config = dict(
    activation='swiglu',
    norm_place='pre',
    positions='rope',
    bias='none',
    parallel_block=False,
    decay_shape='linear',
    batch_tokens=32768,
    seq_len=128,
    z_loss=0.0001,
)
Each number is 500 + 50 x the weight over its row's rms, rounded and kept within 0 to 999. Layers, rows and columns count from 0. Numbers have three digits each. The size before them is the row's rms in percent of the matrix's.

# o: layer 6 attention output (transposed), 64x96, rms 0.133, rows 18-54, columns 0-95
# v: layer 6 attention value, 64x96, rms 0.1, rows 19-55, columns 0-95
# q: layer 6 attention query, 64x96, rms 0.128, rows 32-63, columns 0-95
# k: layer 6 attention key, 64x96, rms 0.131, rows 32-63, columns 0-95
o18 106:493436516519469538548480473493409448499474482553567435506529430492514466535472488455519433650496568535489472502550618499505508441504579528490450532486530478537548475494510454476502481402512614517537466458518509567408435462455531560421535470494468349493502534547387503528440506453568489587
v19 091:486423501448492541484445444477475463481541556499538459487455571454355524518511496633536539477537507473514599467443519548451526543330515528528443533513543527590480572523422488424510519532501453485468428424479442437490536465491414484481484477542489476492512561391507433594476505460450476495
o19 093:470532432512457569506462465463494596557482484507532410467505540532483495534640444565519454476556487475510476546463542478558486487446504472517466644472533499484522488507462557524455503553452557448517520505530537435553409610542590504474543536465386505537415491492511351457471555475521573552
v20 087:506447460462428484480498500467386465541513494444543530534565461614495531403435554552473479431489535576525531459553510599506536482484491554517510507539441508520487467448473495550449498583511504491507582532505408514587482351509565514549520487404493481501493462536553465483457565638479492390
o20 089:531450460502448519474561478558551410452517492514487488464489541453471506562480492485562469519441469529392450437473607527646490509489552581466478532486532515596463460448540546487474539467505503520476500457532613489458536459513535457422489523472518497448531369558537454470562552549631453395
v21 094:496491594430504469481565434472461455424544501561507439445462405538360458399408479447482560511466458509607510499470577465462529420532529483457516485511519509520468517529458581512544512508415516480490517500478528498429512462505503513372500494530420415516491472412444548519519420611469556503
o21 094:449536558424589480483450426525385615440575474506482530476447494467530474480458538479549496575445501454494467524447513601566430460456543508505584507457491498493414492541476551538536571526457542469505534562415531458463452442563478531586531470451440364525423497574512405523516505518526484505
v22 099:466527468542513522461463595524588456503506535488481445475484488450550448516511535496403502456502472492514427423489463510496475465433505478514478597546498522428609455549493418584462557545485543375439493616550505545463569595461534458518529589543443602472504419501464573470511472477540525407
o22 098:486530447536516492468372546512447345539580543460465506567559530548477434437489478542523557517482529538565466531519460446496484465539553525426420426484491578504394460546509470481472497520539552536467415562564499469519376442482508487513475551514492496480489486409562553478420482596500591533
v23 085:586513410559587543393557544488469551482484616488422447440547413558585498443497483492538505474427469476643529484533564495540503490450486549513455518519502416518523561436547585446532494577417533558504504472484569518591500542517524519465526483491545471505467514536508445491499503622441541487
o23 084:453462348502471459579513542527475560503545497466442486488536514375521544544398488475503501436498505453473516487517572530424480532484491460566490490471492402494452522533511386569500489568460493553469528426545538460522384477443439572503489527523502437483611522524504419532557435575555467423
v24 082:356518514432504544555424488580558558571551425505418493404504501470546484451544494498462581468490511487559501603528383474505565444592468536476536510570539448535477556478463471552424503437497444466547530541469548533505483476520522459541527566527511522493500469555390565570547572516513525420
o24 084:411476509370437582512417599534516425452505474454359574515487506448508503425512512526542500452472483509526535502575468474407484428552469516403532545573496496594505499471518542540455516448535431562579563558559495469497532480406523526612570481530482492514532509501486459478522542526455447536
v25 091:481508569465463559467538456460506444445518519475517474534528456494394456451519494522560496481526441509554441483500615578513407449406389461433506462474493478496505495463537408552523516436438474535456436625527492470463510571539538485517508465623580406463423449526466481532463545538586451534
o25 087:434500553444489540524526545472455503488426476487476483544471538538496563418517480495453482552512508466529407532546496534622429534520512471589548477499437489523532477538449377557524589459461647505483439655555477401474468485510607445436599517530529445473508508519485496517511497515547521512
v26 091:479543491558452400416396533527548486480546418468427481434526415480572505552490515565490472476477543544465406469546547610474427455566546565483472475504521565455541540580511536528442565476477452502435578609521532519428486504530481486488466444481450551456496423565480432522558528413573506483
o26 089:489485548516429377502400501495437408583486453435410407487522493615459527396428464608559451455494555467497554472514443485468490529532505570471519453493529504495493512447476474482494590475477466508499567477407544505414471479500509434480532473508442520425560553451605561461492526495561537527
v27 098:470472469531492413565561537467504479441517467512490474518536514503527412471523515393495640481493548520367450407460452500462615456466485503497503496436495527434548460503573482487460456592579534381499493498504591519537552615482588508585491564543509506461458483509491499575454491452519482525
o27 097:539504556481505508559488529471480474507530520486549564531503498513522364451525458419442586531522530551446441455422472521349550462481471515403538434463463478485509489534487587453527417486508535479509491625572421508550455504441511440465442570424602562536461547526518479536521514481602492540
v28 093:552574496542521544392501453555504447601612451442493483587503486442440513441435454490485455547522500454570475472478500472534526551513490534463503589558570533489597537363531538406491536507585489555468407593519544561543505450524485493487564499524496447518535472500522456490493570552442405489
o28 093:490445507548530553495469616513463341464583451440559489439574403428419531504578468483523505538484488488578476440567463475478460584403477509523541614500539489472544419484612419578481551506510499488511428494475555519531444484511490448474520455520466475514532457451467517491529432451514505444
v29 106:420495504475499465452490518532504475372585526516458489476601465523478430434502471463552476484566518397637430433608466507483505471501584498495526491505530466521655493521499564445470500507534487506476520485479471545507565503469493504600484587474488566456590537533514608574474568505478455527
o29 098:480499516459442398496396523545470417484668533486492497559557476459441499487474420568532502480463463552561460509561454603449440475400421486572477484490469524537569504479572490498527494524527522582445579490470492497493495521456573558538562464383495560570463552506529512520577424488520500503
v30 091:461515480547576414537568522574640553456538440441375471576583470557529467572574510483451514509548479501422472546438554530428434478441503563473525560442514483551463569465493545515487520468529561524511511446550474495414538616459441511523457536490537536574499499514462509560541599518531510491
o30 094:436546475472449495540419537515524618511469530518452434549542485505561466474544471434335519462525582531539460505470446553470542511462420542432519489522436524424507548479469432556436479463457406574454513477488495403584519461469438455520517409511535551472509600459583494512475489534463490581
v31 091:414462402547481551440541475472520599459529470496437463546537473618548555620473548499449503428448584496500540521411503519483511544475523457529585591385529400517500609483475445604457535487472629513499509494473516482471482456556497519480437527519577470490518522547511496517521486467537522475
o31 087:457556412514523500499450455439569565587527512464405558466511491492495510429540498500383574405588598458508513466462478572511554530535550528510540416458528442526486528471484461500442481428533437467548470545546511396595548494543456556466455498520460534379509536508469485431567440527566482447
q32 043:410446450458502471520496493471513456482420500526476590478471559510442431505438473619512524522471487492498492490467403589484508496561475416441486470445499580533454505467522559514480457439497557442513535511548475446561536505531459421553546394516475573531516528522541495519649650551598489511
k32 107:571449499499467442526510510524415402471477484459463431463577527489483512477448569454462404514502567517467511557479541536581505480426517501543590511512503421464480576440494453517569507503486558556469407532474467501490488558521476567534526549386469514463524453631418561601487513358466507516
q33 141:495518480492525510501474484470567593488473540445519557619432489407437469574589417458548585543436438428476490487515479486454490442540506503449423446528502617534444433517486582473481463470539471466559450476516513488512519506493477447479433405564511515531504550439525396425580565598545470522
k33 103:468520450508554562486595495461512524532537506549510588595448515545461449459382496582471545470475462487528530419489552456446492514533610452478464398473585505498523480539575484433531517498517381493581437453417559535508441453460515487470473539574565474529474481433626491457515441539551476488
q34 089:526495491508429586493513465478441373475523566520480503374605512570555579478471568564450440501567590480507509556497492485530537593433424555604554574485534438455559539453475422446507573558462511538460523525518507488450505499520511503533533597447472513532465474512489510558449434402474489498
k34 091:500478529566496434527512501556552525499443424504448439509498522502515470596551497467458582509537480513413478517439434492624508448491470518465536544473412508485481596502515480577470511460466586441408518535535498442534564490581460503505532516466504600475625601541451464515431579476388544561
q35 066:463564473471506604556418470437523508417466505458479587562494509442468556456551511542541540484438485504497429448534400455516448483574605436510484511508495628486460438507403540464498483538546470487529529445548429494516490485477505436508420438502470479435549567408491446376552523529527424463
k35 063:526502553514499571520458501511468520474496545472493551457529552561517567539550542482492453508564537475527488461526515446509538492471553578582485560367590520455511533495509439443487516558468412364506462557557538431463514487554554545616577483495567427502461362510618575491486518489536475468
q36 089:557519541517529554475527566467529531539529505469532490589446486438481528575582356438503522517493450450561446434554442570484493420533552453478422498569454488509542458514468557504494507462503506533561351490540547525483555511486520485459368414505633461506448492447531435475531566521533516485
k36 088:483522476469595493456505529498541474475471495600493547532452482508476438483476543508520464525432460565468524506450467496383513495493636480433457396493551473588538461565526488457481436581521436547586458485454495532546459479411484420428533602466566461496457514495565603478538521547598435541
q37 073:463441491540433475447507490547446445528488506531526493373568535547542521504502559547512486582545556453516529548379544535525483531439405442512527480512546404426542514507600461498473521521565596529512563510486474496535524510577477542500505586478561490606432479597475526600450480431479587537
k37 078:587502628463478507476520488478467533489479516447502402505449506494509487499433579392518534504547497567440499545488524494541469434488540542577486576602395565524464533501466531492532415556459540573486544521518554542375464537474515539547454509486454500477487476450352425499523534483432443589
q38 102:522511456524475429553454529493554549536438568464556493524443558529400444521574464498544525557433423453551481556484397561433499464487560591488459448480529524527483406485483570530442583481569509564484497449490542493447456505482543407545511506522464533539476494429515398372560523452527422427
k38 087:486537524434531547460591562462517474529506601494555559514505444485454479473475442531559466512468411531512491379552556532458527601502510442612440497512583531515594457469482545474534427437466511522535542459458490507444500530501521440502442493512591437442498458521506541544510491391644415464
q39 079:473540596504445489480480491434519479498522546407520574519460542543595440496418520550421465452450473544511490457511623497449497586597464448439482539538486544452498530463482446520335478465532495454399574495524544463491485474469508413471540510485436460484598517460583427510539464528547479468
k39 089:446515428380419495532435473545556557479488579538519541451521504528479513484576488549565519521468591433556451585598489593477486494510441536494543545424542597461453433475441571536450471508422530531448601508567488484410547558501491453512514514477505554372519547491469483528555476542518470536
q40 081:508492499519455579493549568533450526524504423516533504515459420460546476468456505453567435421566529572453492558447527557462388520520525418463578496544458567443489514464482590486438491472440560631565526586545510499471575430495506498433431407487483456571611433478476511552480537512529537511
k40 091:513540659435468527427468512483504458488491564508501482510510529417515512478624444509490560489475491455464498545460411450451482519495462436598479538539409520506616433530437488508581394500487573420503513470484460583489505457453454385506504540497411563488488488459566450450461467527491556519
q41 101:496443518512489466524549528516532436472551505481402518456581532553540553406404605514430485512574497533490439533500608482574511445461487513485513546440506469439510597503529455499502541508480506521476510570643449463504554481517517616463587554448427495472506514576455575551403528553465546475
k41 104:445472573497459611478480473554481506523449436520456450539495513478514501542550507485511534437521546481436443523582504418542506517475374471480501450481474555468497588469529519518607442482460532488441496489524535513470564507592476515488479422436434562500553497479325394518383489440432467520
q42 098:576498450485549560489469422536466486451487463566566446531437480475446581441461430538542582454513509497445499534505408541496432481569531593557448486540498587609565527498473475483571516538512574385531468440474564546484455491531564535529483442457570506544477414472562453549454394524475525443
k42 093:572471521513470556537427551387527467565443506487542555589436531543515509423411469506533494571441499547465557451467438552487494473474561500466488415416533460465424510562542526475505620579455473599533468468472475516422597509488510487427487483440498497518438562544565473493469480491566434600
q43 101:486530431615455519434517543430529547644490461523516546533465568516427479499546475532429496518511403482470563476470541550461551506542517455489448472413536467438521471603450520484442491491423447459507493549380495498513468506555503549500458496544524494572521604593580458467567586522493582523
k43 094:522495469485607497479524472514484492467525473510516475491543455512419521411426519462550521499534565525545404543497532530453563465515622397390460580526510530425457491398524532496489609485473468511537528482493533558415490543482497470426557516417563486496514403475481378580488419474559508458
q44 081:421543588439470530550531407535501520406525518507488522549475453488447494479529402539504549472516483447507407542565414475465448507594522529545539507603500580527586489522508483518582415431497539461383535515635503507547472503527480443515524618492496579489493532555466557418485502508499528482
k44 141:546458566517516439543503482635505496426445484539441453513537494573539511527528519494526454548536507499444479525477428471617489467512412529545528460485445477528457571514560487577563515443476496509394558525474457435412585459567516546483551525427449521549482599513480515536445599455365524520
q45 152:473550458491505501496564371579488474423446501563473479419592509519508570527461544581383447505571535498480512421469578445564520527476478523548555551509454460492547569529516385482512472561481538443512481421565576531615527480588492598548508520466537519493487486514464471580503514473434552516
k45 108:494473595489514478524508468537506495478544471479476479439462413438535539492577503488568512496580481512569495550483424434546472470547435505551648521503396543570522498552564506538545472473445571554394625532552487494498567437564547490498544531468393533561525532455444562520538542500408511456
q46 105:488461421549477550489639498481610475494483510494549516493467521513516551525525532588441503454460519527455566474515499534465540509542364432408539508414511422510476516612491393516547381463491514502485490549501538529534494428568531538615513510452484565439469490518449498494475512480491628477
k46 110:488453462450499543442443545456515513570516563512526454480516531607544501558436496589496443467439474499489566469494528543542488468536528571497443429482552485435582516463516496448413528583546454560585419400549528571427513462457603477469440438532465483421427563419554496465525538538539441561
q47 123:487526424478503498501557395464535533566526544509618507498482496468504510499518416488474621418484513505485495499518498574456506523575463491457516576464549584554559473480481539529465491477533512454512510501614505575636405494492580509560513572559518483552473430532489445480509414591531630526
k47 112:603484477570522598485585506568422541590529557418541517447465507469421502545594474386532594558550436480484438465489492523488461548533564482386566546491552495534481470505501443552472467454548521421564524548484518531514468522471547459563519540591543453485503434527463611473454522516518460493
q48 108:486492471467484554413494508503436470493458531562457511471447450494479497463490353519612511596512565447581440506492505486507537479448517500456490510501503535505451515508421461461447496605443491518405503521532467479411490545521410492437514553477388509428447386503534474440585452512631467527
k48 120:438535568472523487479451517482450460511540547507510542472474431465517525415484481505549406557512520456566476516432474543520416524477507552483450446539540552454442410560404517583532496476469589536569581538536412459458521395487489400476535516414336551493508526534554458474566463519537522498
q49 118:581471387581537505518490507441449535537494443458526512537488605496457533567573548588476510505396506492490613531463526455546555526440515519549519556495502552518492448445451501454498486472591523556577451406527537445407552558517548536498470495571537437427570529412545520545519501482497437597
k49 096:537497489565415426461488556481496545507504440420487444479493579449608489594512490474479532468569501487418591502475468481602426552515540523530431489422414584401480487520438536545474440500502546494572537516544496402558492519496510583465511496573424498569531518497395436514568502433467521480
q50 124:551498533600359487497503494518484432514430461460537468490475489371477498470538532386447511493559482539540512513517526432580486466546421435524511610532471531533561467510560470537519498490499545465472542585633455466520477439526526509501564539548452508500459435519452539500352437454515496557
k50 102:553474452485505558514578426474465478505550525532574519560523443514408524444534373487504637535456480525534428465534425518466523548524591470466370490480570551545558491502463519464495482505564546516477483529477528465451435565425529504463485568546499518539458355447422521513513424524480568477
q51 112:533539544532531453474552548519404490378553477467457529488478494557469493374415557495496519440474478513595453516494561415526464469441563420491587445496434526507442503441550623466492562412513548439467455467533493512579493480484479407475530500464480531605517477513506481537479422527533600525
k51 119:566433538477553412469535544513487537477635447442560502531442471536492507440506426542581510484512471544518553454514396578489438391501532521402486452509575566532490511510482478536472652509504406574519516500431509514506499449517579482522624477458541478497480518499517501483593480452567522509
q52 109:555477530574525468526564551484503549452511467548430476501536618479543537574541554501487475467499596528496588452431486357510500512509539493552525456454492583434457477417563498536551511436607454426530447471512571392605545520460509488526515499567494473525493515496582524453623510495492482516
k52 105:546421511471563546438513419493458481546404527457565428499512518557497507520536446541554486579483501498406547469612500562525520462516458429441454538510426445448507528520509513530475471661558424456530576483542544446502625547510520405510527421483567481514448467497536517468510439480497503588
q53 118:496626462519501478504434529592534504538593465487415488493552552660499433505527506582475485519505533446525511486506482580521518571503460534550470425571479554440544547432431523513483485575444498495417469499513522499542480530523486536472506511475497517457564601530569589482496528327485495549
k53 114:557512461511511507454471591444471495556406509482460468522481540519496488462442522451461555368486456477514501489534557574477410557485527429508417512526525476471490494496407500425487492568525386427566518494457550505521471387539578489490464509540516490460468652454637500522481417487507440480
q54 103:526455486467619488480493547443579486481519438450494485434511564436542521520566524478506515506544509535431462510481543423485432564461530516470540577514501480436497553550529524469484445544605513477435584465555484607477548525480542477640567463475505604469422494423494580458544582595447532479
k54 090:507591639524530528432470526570502526523523465576501498627613457502433433394447528555530484540490512477481460405498492505438543457566485530498467483549495503433533423513506521581585497497544559494522511537420535440547548483454460444496502483428528451482380419476557528465519549450493452539
q55 104:544453446452533508480566467505506450574458488499474481486552512481457589502511532539513326538503520571457512506488523538457427548399538479485440557512532550423513576600554437467541490592487404539582470493475469578479498542552535430477437558430553468583448559509574523505480578455519521513
k55 103:536553496520562599530540459409508577507352463557477471464581574439523553571565427500506497545502577415495522464366463519437539547506478539409471526559430508453529496553435475472509472538467547532552529521543535531504456490522388498505442514477516564453436484487511524522511606481555557502
q56 110:432552443472530534527474510558452504515485518453569503574491456473524558525484603535563446540510484521582520615551486487579399488442450427470490570553488477475445544400520503515551402469578537418536422493586525499495521518501447541571548463492492543538456420460498574454525436412505398500
k56 112:504488443499572448439480530554505565504591434622542499490449494502503490497493522450544445501504575532440493501462578509483460394462558382499364558573568436397475501494523493542521518516519467608500411482498536474567488566501516509488514521576505436525425473553521487532600454564530567487
q57 114:511410555431430466450633560521402533487478500493507501470482553438399495492474553470530537522560537497517467558508375490461537554481516445442450654418500497425479447462485537559479555458530507465511553445496582499551611520494517482495506499474554525546446390542515558500454486542530527544
k57 104:424457512544555568402546476423500441496455446479555521529572434435513540551419490527548494635491542504478464513434526552503467528501503419515461408431503548523535518467570495580531478491515480661562486518432497596487514425489486490557556496472555471528491438520425413504563523483568457494
q58 103:463484472522519521503471543527547493462458561363529554572479505398405544495534453554529559419400456452548399468610521442433418519550464522465478428538553580529524442581496561481481504479510423518415538507549524522580473509396571487541481419548476498483499479458527524488480513526553478539
k58 105:524506614515441460470511555473504490479526555513443484484545476405456478425563448429465552494490501546537500471529529527535489446542448488563479580579377509561568502457540533599461508560425578524467511562535416452589486427550529470592565566462458536517489483498418557527507587477445565557
q59 102:493486485487493509488489493502431536456519573477506572555409535394423521504524467398551546558441460506459516461497522534477449531489535419554507469477490511515409426381479481475535560577578451470577409392485542470522562412497500491484487472528543463534471461449533415374500442493521503609
k59 101:528411534452445483493478473533471461491425416470559460502526492485596561547597550526523458473499455538499488628518443478489472491491496523532564547509504476434599564465506484559526493546476516452449422601533600539510548543536530511524629476428428572513552493567451479529513570441439526395
q60 108:569587472487470410541469557468484570596454516494448522477412525550546460479476550439571536474438517474447539397491552550469496527530503475543497570509443525553472465510490522488448512447484485479533491464391499538449491586481448518480391388524497466425460543485580584472606577458609492517
k60 106:536467546587455588533490515469511455545563511415455481451465571543471483529517506529476570352559524544373505530458454539506491520489470510550473482484468387421529602430476492502598534489605555484456494502495497507507521514605514546512413429473427547495495492534475525556419528464456434556
q61 100:471577460549449510590486473511433488513492529554536569458456555457525507538509509549486570484439512448483514600471515475536536523474583524536508499566483397522387431578461359491537449468546518440467482535457534526540491500554421512543471549493521541539447521584604509518394420542445526396
k61 107:405516447508545420454525454574551507524532569477506551556500522453478459495492503547486538444598467346451527446452502502498505499501532377459518423486475460552542497517507489539500456515559478468528469461532607517552531554454477541493453620575435600584479361553513477504536535535525523488
q62 113:488543439479467555486455373467580502486395386516502474490473475484524536474535481588439531484387552489423455442564446514491504487489458445545522489472475458486617544526470468482444507504532482419507511456500421492631526548492434472458416531557512535460504500560464375460415551461479467511
k62 098:546483490516502620415472574497529499563399540425478581500444584573428493449601484522467560525564454475500423466595501485522533531484448527507447550452551452453489498513509490494439550531495525497452404479549478481562486446467464493431519554502461554468532500513462439407435546432640564476
q63 118:487464429427505540551478563487433434586436506529509424514451502447505491515423461520510395552527577412461521543510512558493490548459489500512378513575538540396467417588491524455434552570507444457521465423448457478541467488509451491482491568487608442481528475451549543466619530495510422502
k63 111:548417501546378552507585587388504475630420504539482504514547551482528545525470524455425466515481525519404556472372491442532520574460554577487453525525531566473460542522573431462529512585414492508527440464516483485570501467495508550451495475492383524516435474515486517445536482537465469492
v32 111:408528454497438474610472517492536528495528525533464486579510447474437435472452456521402493537432500514491492521515512452453630505604542492517478526510457597519512498475486532491549538510530568464438483572474530490489522534501471439557464451565523517533656522639482490481457620459504396526
o32 113:483460428508477480460538494608414482523465552529401428433498397569520506557519546487423552537390559520505501454500472534494610566486519421468484485526515559507504523483423465474540447473555537436468563563484500462539404506501477513581480456510541585568565582449462446531608440468537498506
v33 102:540535468531471536425462577539519504455535507509485456463566556525550427472473573546576525420451495531494466576470447472489480531495522476521504551564548561422488419405501430542527532338518503591516573513578481464536477550522430431457492460527521406554437483440544447493451542522519387445
o33 106:500496476640515545478475516549472427464457592560527416433554573572593410429506486576528505515591524537480478546561539492526565445490513564528496503494517487564495455481460467479511507473462541535474473545590590569558400473474474496481456529517394466506393510500554454487382537481515477454
v34 107:605471504530479524500447459447474494501614493456459536569539425501486583528577448506540483454556415543426455563518507517518464505349537544484491492606480498598476504496474556564501490501440485533430494490512421497555482468420518490464343477531475461526468500416469479423447571456512533532
o34 106:560506574448414593575578521514522422559548392517542501507533508517606570556519473522526554580540483544439436579533496504579435498428473524551536595572496462434573472525496525493456505482536411568438443515561454488384502483448509413452513486493502475474510498432450472506578529476495516467
v35 111:478478485558502473396572532599543501531486622482488532492437455574506544485498512524461449556446544449374498572578449494497406490442463553477429531555473552569534532569508549553457482511481487523529440449573407500447484413548467559500530447511510512540521444537465538595402581468502533532
o35 104:467456416459451457592495500462539603549472532480464518539585509502582510484503582485516600533584521500543466525456592439544459458494524538454535561508459559509523582522502488492432466448351457490518473515404438420472453551548558579496508441531528531575537469439456527434569576492483480464
v36 111:515499565547450506566531440472395535440527477450465547531592541417414583537427507488393416447486596440543525553521451500547531551516540421476558474486495489515515465491538543416561562530562545497469534418492470503505540511619460457397445521557511537489503475471421460597550518523491468515
o36 117:518551468497464528447538482488489612482562493446464593471488513501484478575455409510470453569450504544523407395533492512385534505584421545457515518482489451464582499421507530544388419490492553526453487537473541476559431432467520515524511512400505604536458558521444474485493595454496587505
v37 104:565571494406493566504444500472500539547506528456470430454570533493528433565516415461475547491496402505536516485536494498567405456459494516465468530568522524472493509427490568385428529465483491522507538403478537588521532476507456556468515518484537526596397490464479544486438442511455356379
o37 111:516509574574436518470472514419599551480464567513548523485487592441436451531515460454549413474519416489511541472452503582543428516363499488444500599519476430605505548466520494511551538498511489500382489586542531612525514425489436446444550494499520488536431528555584506469519493479522481481
v38 101:437520488502422470459504613490583499483536500485528520488556459490521549434475466465481479495543523486465577468456422483551473553577497498530601572453450546422548452541419593532527553543483454403543485393560476550490576558485544440466456559430455604489494452520552482448414461424517507430
o38 102:482485442526533447516567524514563447491582518430531545468534481393406572462527481531493512506484466527506497517509521518497442462526478414452432583478492550603591481415501580582573532433483480497582540554454572578588579544588527502540486504505492565553449567475530393450516516528473451447
v39 098:535471485498541487505484491481488473553485565521483486460439580425403577457455569534517556521477466613573500582569484535541517485421444443547510526535525506512526474456568578489574457490553498471611488397495543525467603578520535447510473533483396524553582486566505505462401570535573558476
o39 106:435553469498492579446473461504509460488518421428550415463562468404486499557531515574488443530528471500545449564421531556567523493381480410511519573549545513502483522449536487587528498514565510523606464460474503422522411532544594512571555485486415508521517457541598526476554523561555528583
v40 096:464464528476542515545512534548498493555500419447469522501606483467386633496490481483619479498571460471471557520471484424453489594544600521524467550570571499544606495504470553502445491549476477440489455547420433497504526555567500461554445432491474462474491575515531425553428575555434496516
o40 101:495522507480518472526552493467492506561495474518498528539532474507568503578433518580521563514537438514493450505588427504552569496529412430505550492488498430503536506481460569525457468491576483549541614502405596573410490661493431432536510507458514475477506466503477410490484477346568453498
v41 104:496559567487530427520577498499591568502437411469449529580542549574560463487538522478479526567534482522453480440528568402482507534584502526504499537563575525583451477611545480556620444422508522522499472501540577412485432534495552480546599445446515503549563469529501540507437514531546478443
o41 107:579605472569565448455536519554443499534476555545464475519487494548545424454549514515491514551486549476557585488446449538523644429489504513488481458518510523515438579463436456487457581484521332517600466494481518436532522483485484498510451476568523504436546520540553517413573483498397540440
v42 110:447425543529389381574475508497470600516563509467404464552442434385451516419546443491490533536534486507568499476432556509495550464496525570486552499410437490530455536392463535452470521509489491501466490398517518464549588429507461510466513547503553454482467556493506524602564538509487509418
o42 121:496510492532429548473600369604493599512609554484411541566440560550369513519445527457490446488515513573457458521518524465517480573507556467426545552472483522453539525540525469511496468505525477508449564507581530548468576450478508486566484515529539541523522556496572473434539555398555573477
v43 106:523545524410428485450452463507519520548470435571522551473491462583451463482527425473560539538457480298444440512509482537548540490457456548534509461535549546526591560489503470479447557543433437443544527563557596505602514497538501489520452515391460455481486529479484497442428544471502429541
o43 106:522476472508458445560532530384467454468483435502463588504474494588449462552461480598414571429640521462457517454511409521527443473387491511579539533521561520599494511478491527522529547540547546494553522486597501533466533534575528545421485512493569584547502540526519543486527395481543503476
v44 099:442450547435506505518432507566440485442442429523440546497462482474469466418488454496491567434473540554410588446528462505537485655561538400548463503464553544392514528568430533532491517520473446549527453525442547483602481488469428482444546469561409476441510495495434497558454477531449468452
o44 097:470514546468515529478540501393450456501415521531561554490528453516498438426582555546471456447569453496474484429483500434445582582533428469413497429448553474525483547470499619474464515464512529468555556402490594514497501545488500525548578464391488517486550633427494461565468532443485475510
v45 107:574612443463500412543575540446518537444444508474507517512498575537541533528568507457548532541540549404550488466558493470506499495508525542569520517533499490495472542464609531503528594518403507577495537555448447467434540480525472453533641355548442487567459540497455553550542560508543507450
o45 109:531600465575501502482451464478461520493477546478464523603592506472540504603539508565452505586537480499431635516434406477469464523497547547454529425433492504491442556525443515422458485535473473507523562586464547505512561463430498515615503443464523591527493396552464510460455424471456546504
v46 099:446527493535577518484507447453568544495517549596421572487536459585523533431493505482486482466425469501503578464500529504450527477556447563492461480459460491481487415448595406550494427474477425502541459444493505463541518408551475537659539562551499521565535622558474543529500542421498571474
o46 106:518526509530560498458489516483491541549520493555354477442465415513593538384568514514462507444488445410512462516510527521520507441517544435407592518551460482462512498481556411483502454492440451505484518469543518470497564591469577623609500472576508491510534473474532574524539424462509599556
v47 111:496599520516496584617616530512397495515518510392511485478497396510541436391514619440447513479612519371437457530565446487517475568477478553470474528424552491489541502585510504463525454526525477451458546528481546517538447541460500471454524483479480493535522517488552589478506552456509506472
o47 112:570462564487578503492430612563448584504566418479487451588522468418490486539455520526504574481543491423507516483497495452466619543537588518459501485427490438537501467534432478480579539531533519524590483584452486522562549495457495482395453533532481454525528570390490539442589494492422520510
v48 114:506450465375508463600537566511584527462523536468484491569550490424475492554457505435534612461452470561528514469442513556499498548515480535546584452482481562510562519462386443423533455525464476525540514466549480468524472536528456623514530464500547516546577528555478484440612618549507529571
o48 107:466486532507460576484597469547432457464530546442459443482435579522522473574451542414539554535485506500523585450482478552423437534461520400528519489512526527552545584461490471481508411542581476404512471436528615484557564597470489504535500456564437544539527485476526587530498531432512509619
v49 102:572638462578464534528478488523468486410518416529598453452454543483463639466474468397504575546459531491501533476575581492518516518542583413473424471511473556460413528524454478584502527504512528478452466471474509579545426524524522432560479496486477520423473559388511468527522515488462466483
o49 100:484470552512454535473470450398442517403511477561587446546487430496493538455522484437395537517492570588512430501459470486446486523587504456511373468476424388432554459484475469440564518503475534517598494505445476547419527560446402422546463464424489567474471544462537522513507499468492479449
v50 100:572501507499520468467454497566512384565440462578505467429603431549564459488469506525431518409486452531566457501611538537441558430605522547446481492433532547524524609530469513497554509522454525502516476527539419465574435460468413536529494576512559502452504547490463492611508525518571551502
o50 105:465507589523437497585473488476476388494478542511469509488506502518511451481436506487531492474440475506512481486473526561391572474539552534456589516486551505587465464490482481456527449479499544496491566417518442349441529623442346566575445501483566452482511506535451569480521549552501426451
v51 104:538521476532420477452512501437475512562486615517474419473529508466491593470541506629608538441511568512481478516526545482489446503517543574533564473513467474530534499449539492344480558507601541500525513501546483530659530461513548522482495449547479547544497484508449454432395455529564489563
o51 103:502471539469479497485590438450446397543580591540472490399511496466404455447422500512570533606512546498445502611468476530422492567488520624537506611507505556540450486510497472548467515490558491511524498532443437566548409481510567512481576491510451505549463422524472500522537456433574527523
v52 105:549556474574454451504408610582521512421480471471490580545572496547437607537566548454467469453554519483539513413526541470533558490430523405481480568515537607445587514430577483501493492500577461494549482482509512505510568436552511469400383465525489506556474503489441496446524520514532460556
o52 103:514500527481476557467517614532461504518451474507502522336514446567567518484485529649487563556500478532507529468481458504497417476528467417471494488557506452492514475496494524555418524451472498530476518541453589571426462474469554507537427574471464636568464482484476586367463502537513514453
v53 102:496485528476422524534529495489525461553475443511438575563485509557426419543477438505587467477356580591453399477503544506522445484445481453505533466432483393535577611439499472532456496441574451460514572471499436509431505547487413491541487591483509518583548432540504468491506512474460467458
o53 099:473443408474530608524481519480523449534548491570421621543440502500513432512458487573463502535522488543500502473512525563646393459478464527493528512475440513467448555472488455492528481437585499519411461446531512391560592461501489589425497558410509535450523525432482532518447507565540473547
v54 110:551487534475539420494512538492471553555521382450554475429500478483509534539499500554422532457508498594525501554542543522458577478464503408481493550521495477523582503561405447517443515478486480490505480529511456489531448340487571457462476418480483574443398498591529520532380566594457553467
o54 112:514468506421566476469525444457394539557471515500536478547391508492545621573480544494499458560537526471476526541445562458569591500542506450525492536502577457546524474490502611569447551455413490456492538440528433512515534505444422476520479451530474490491453473554440444479535527509631389411
v55 107:507480450593471503516588432438526487483610462561546529525496524490519569520509499565536545481552513440521480471548466550550572547538462474401486400586497465450559506576503578493434462570494516501557643541531535458533439565579513434442597518549447489588511567493490445536504489495502574507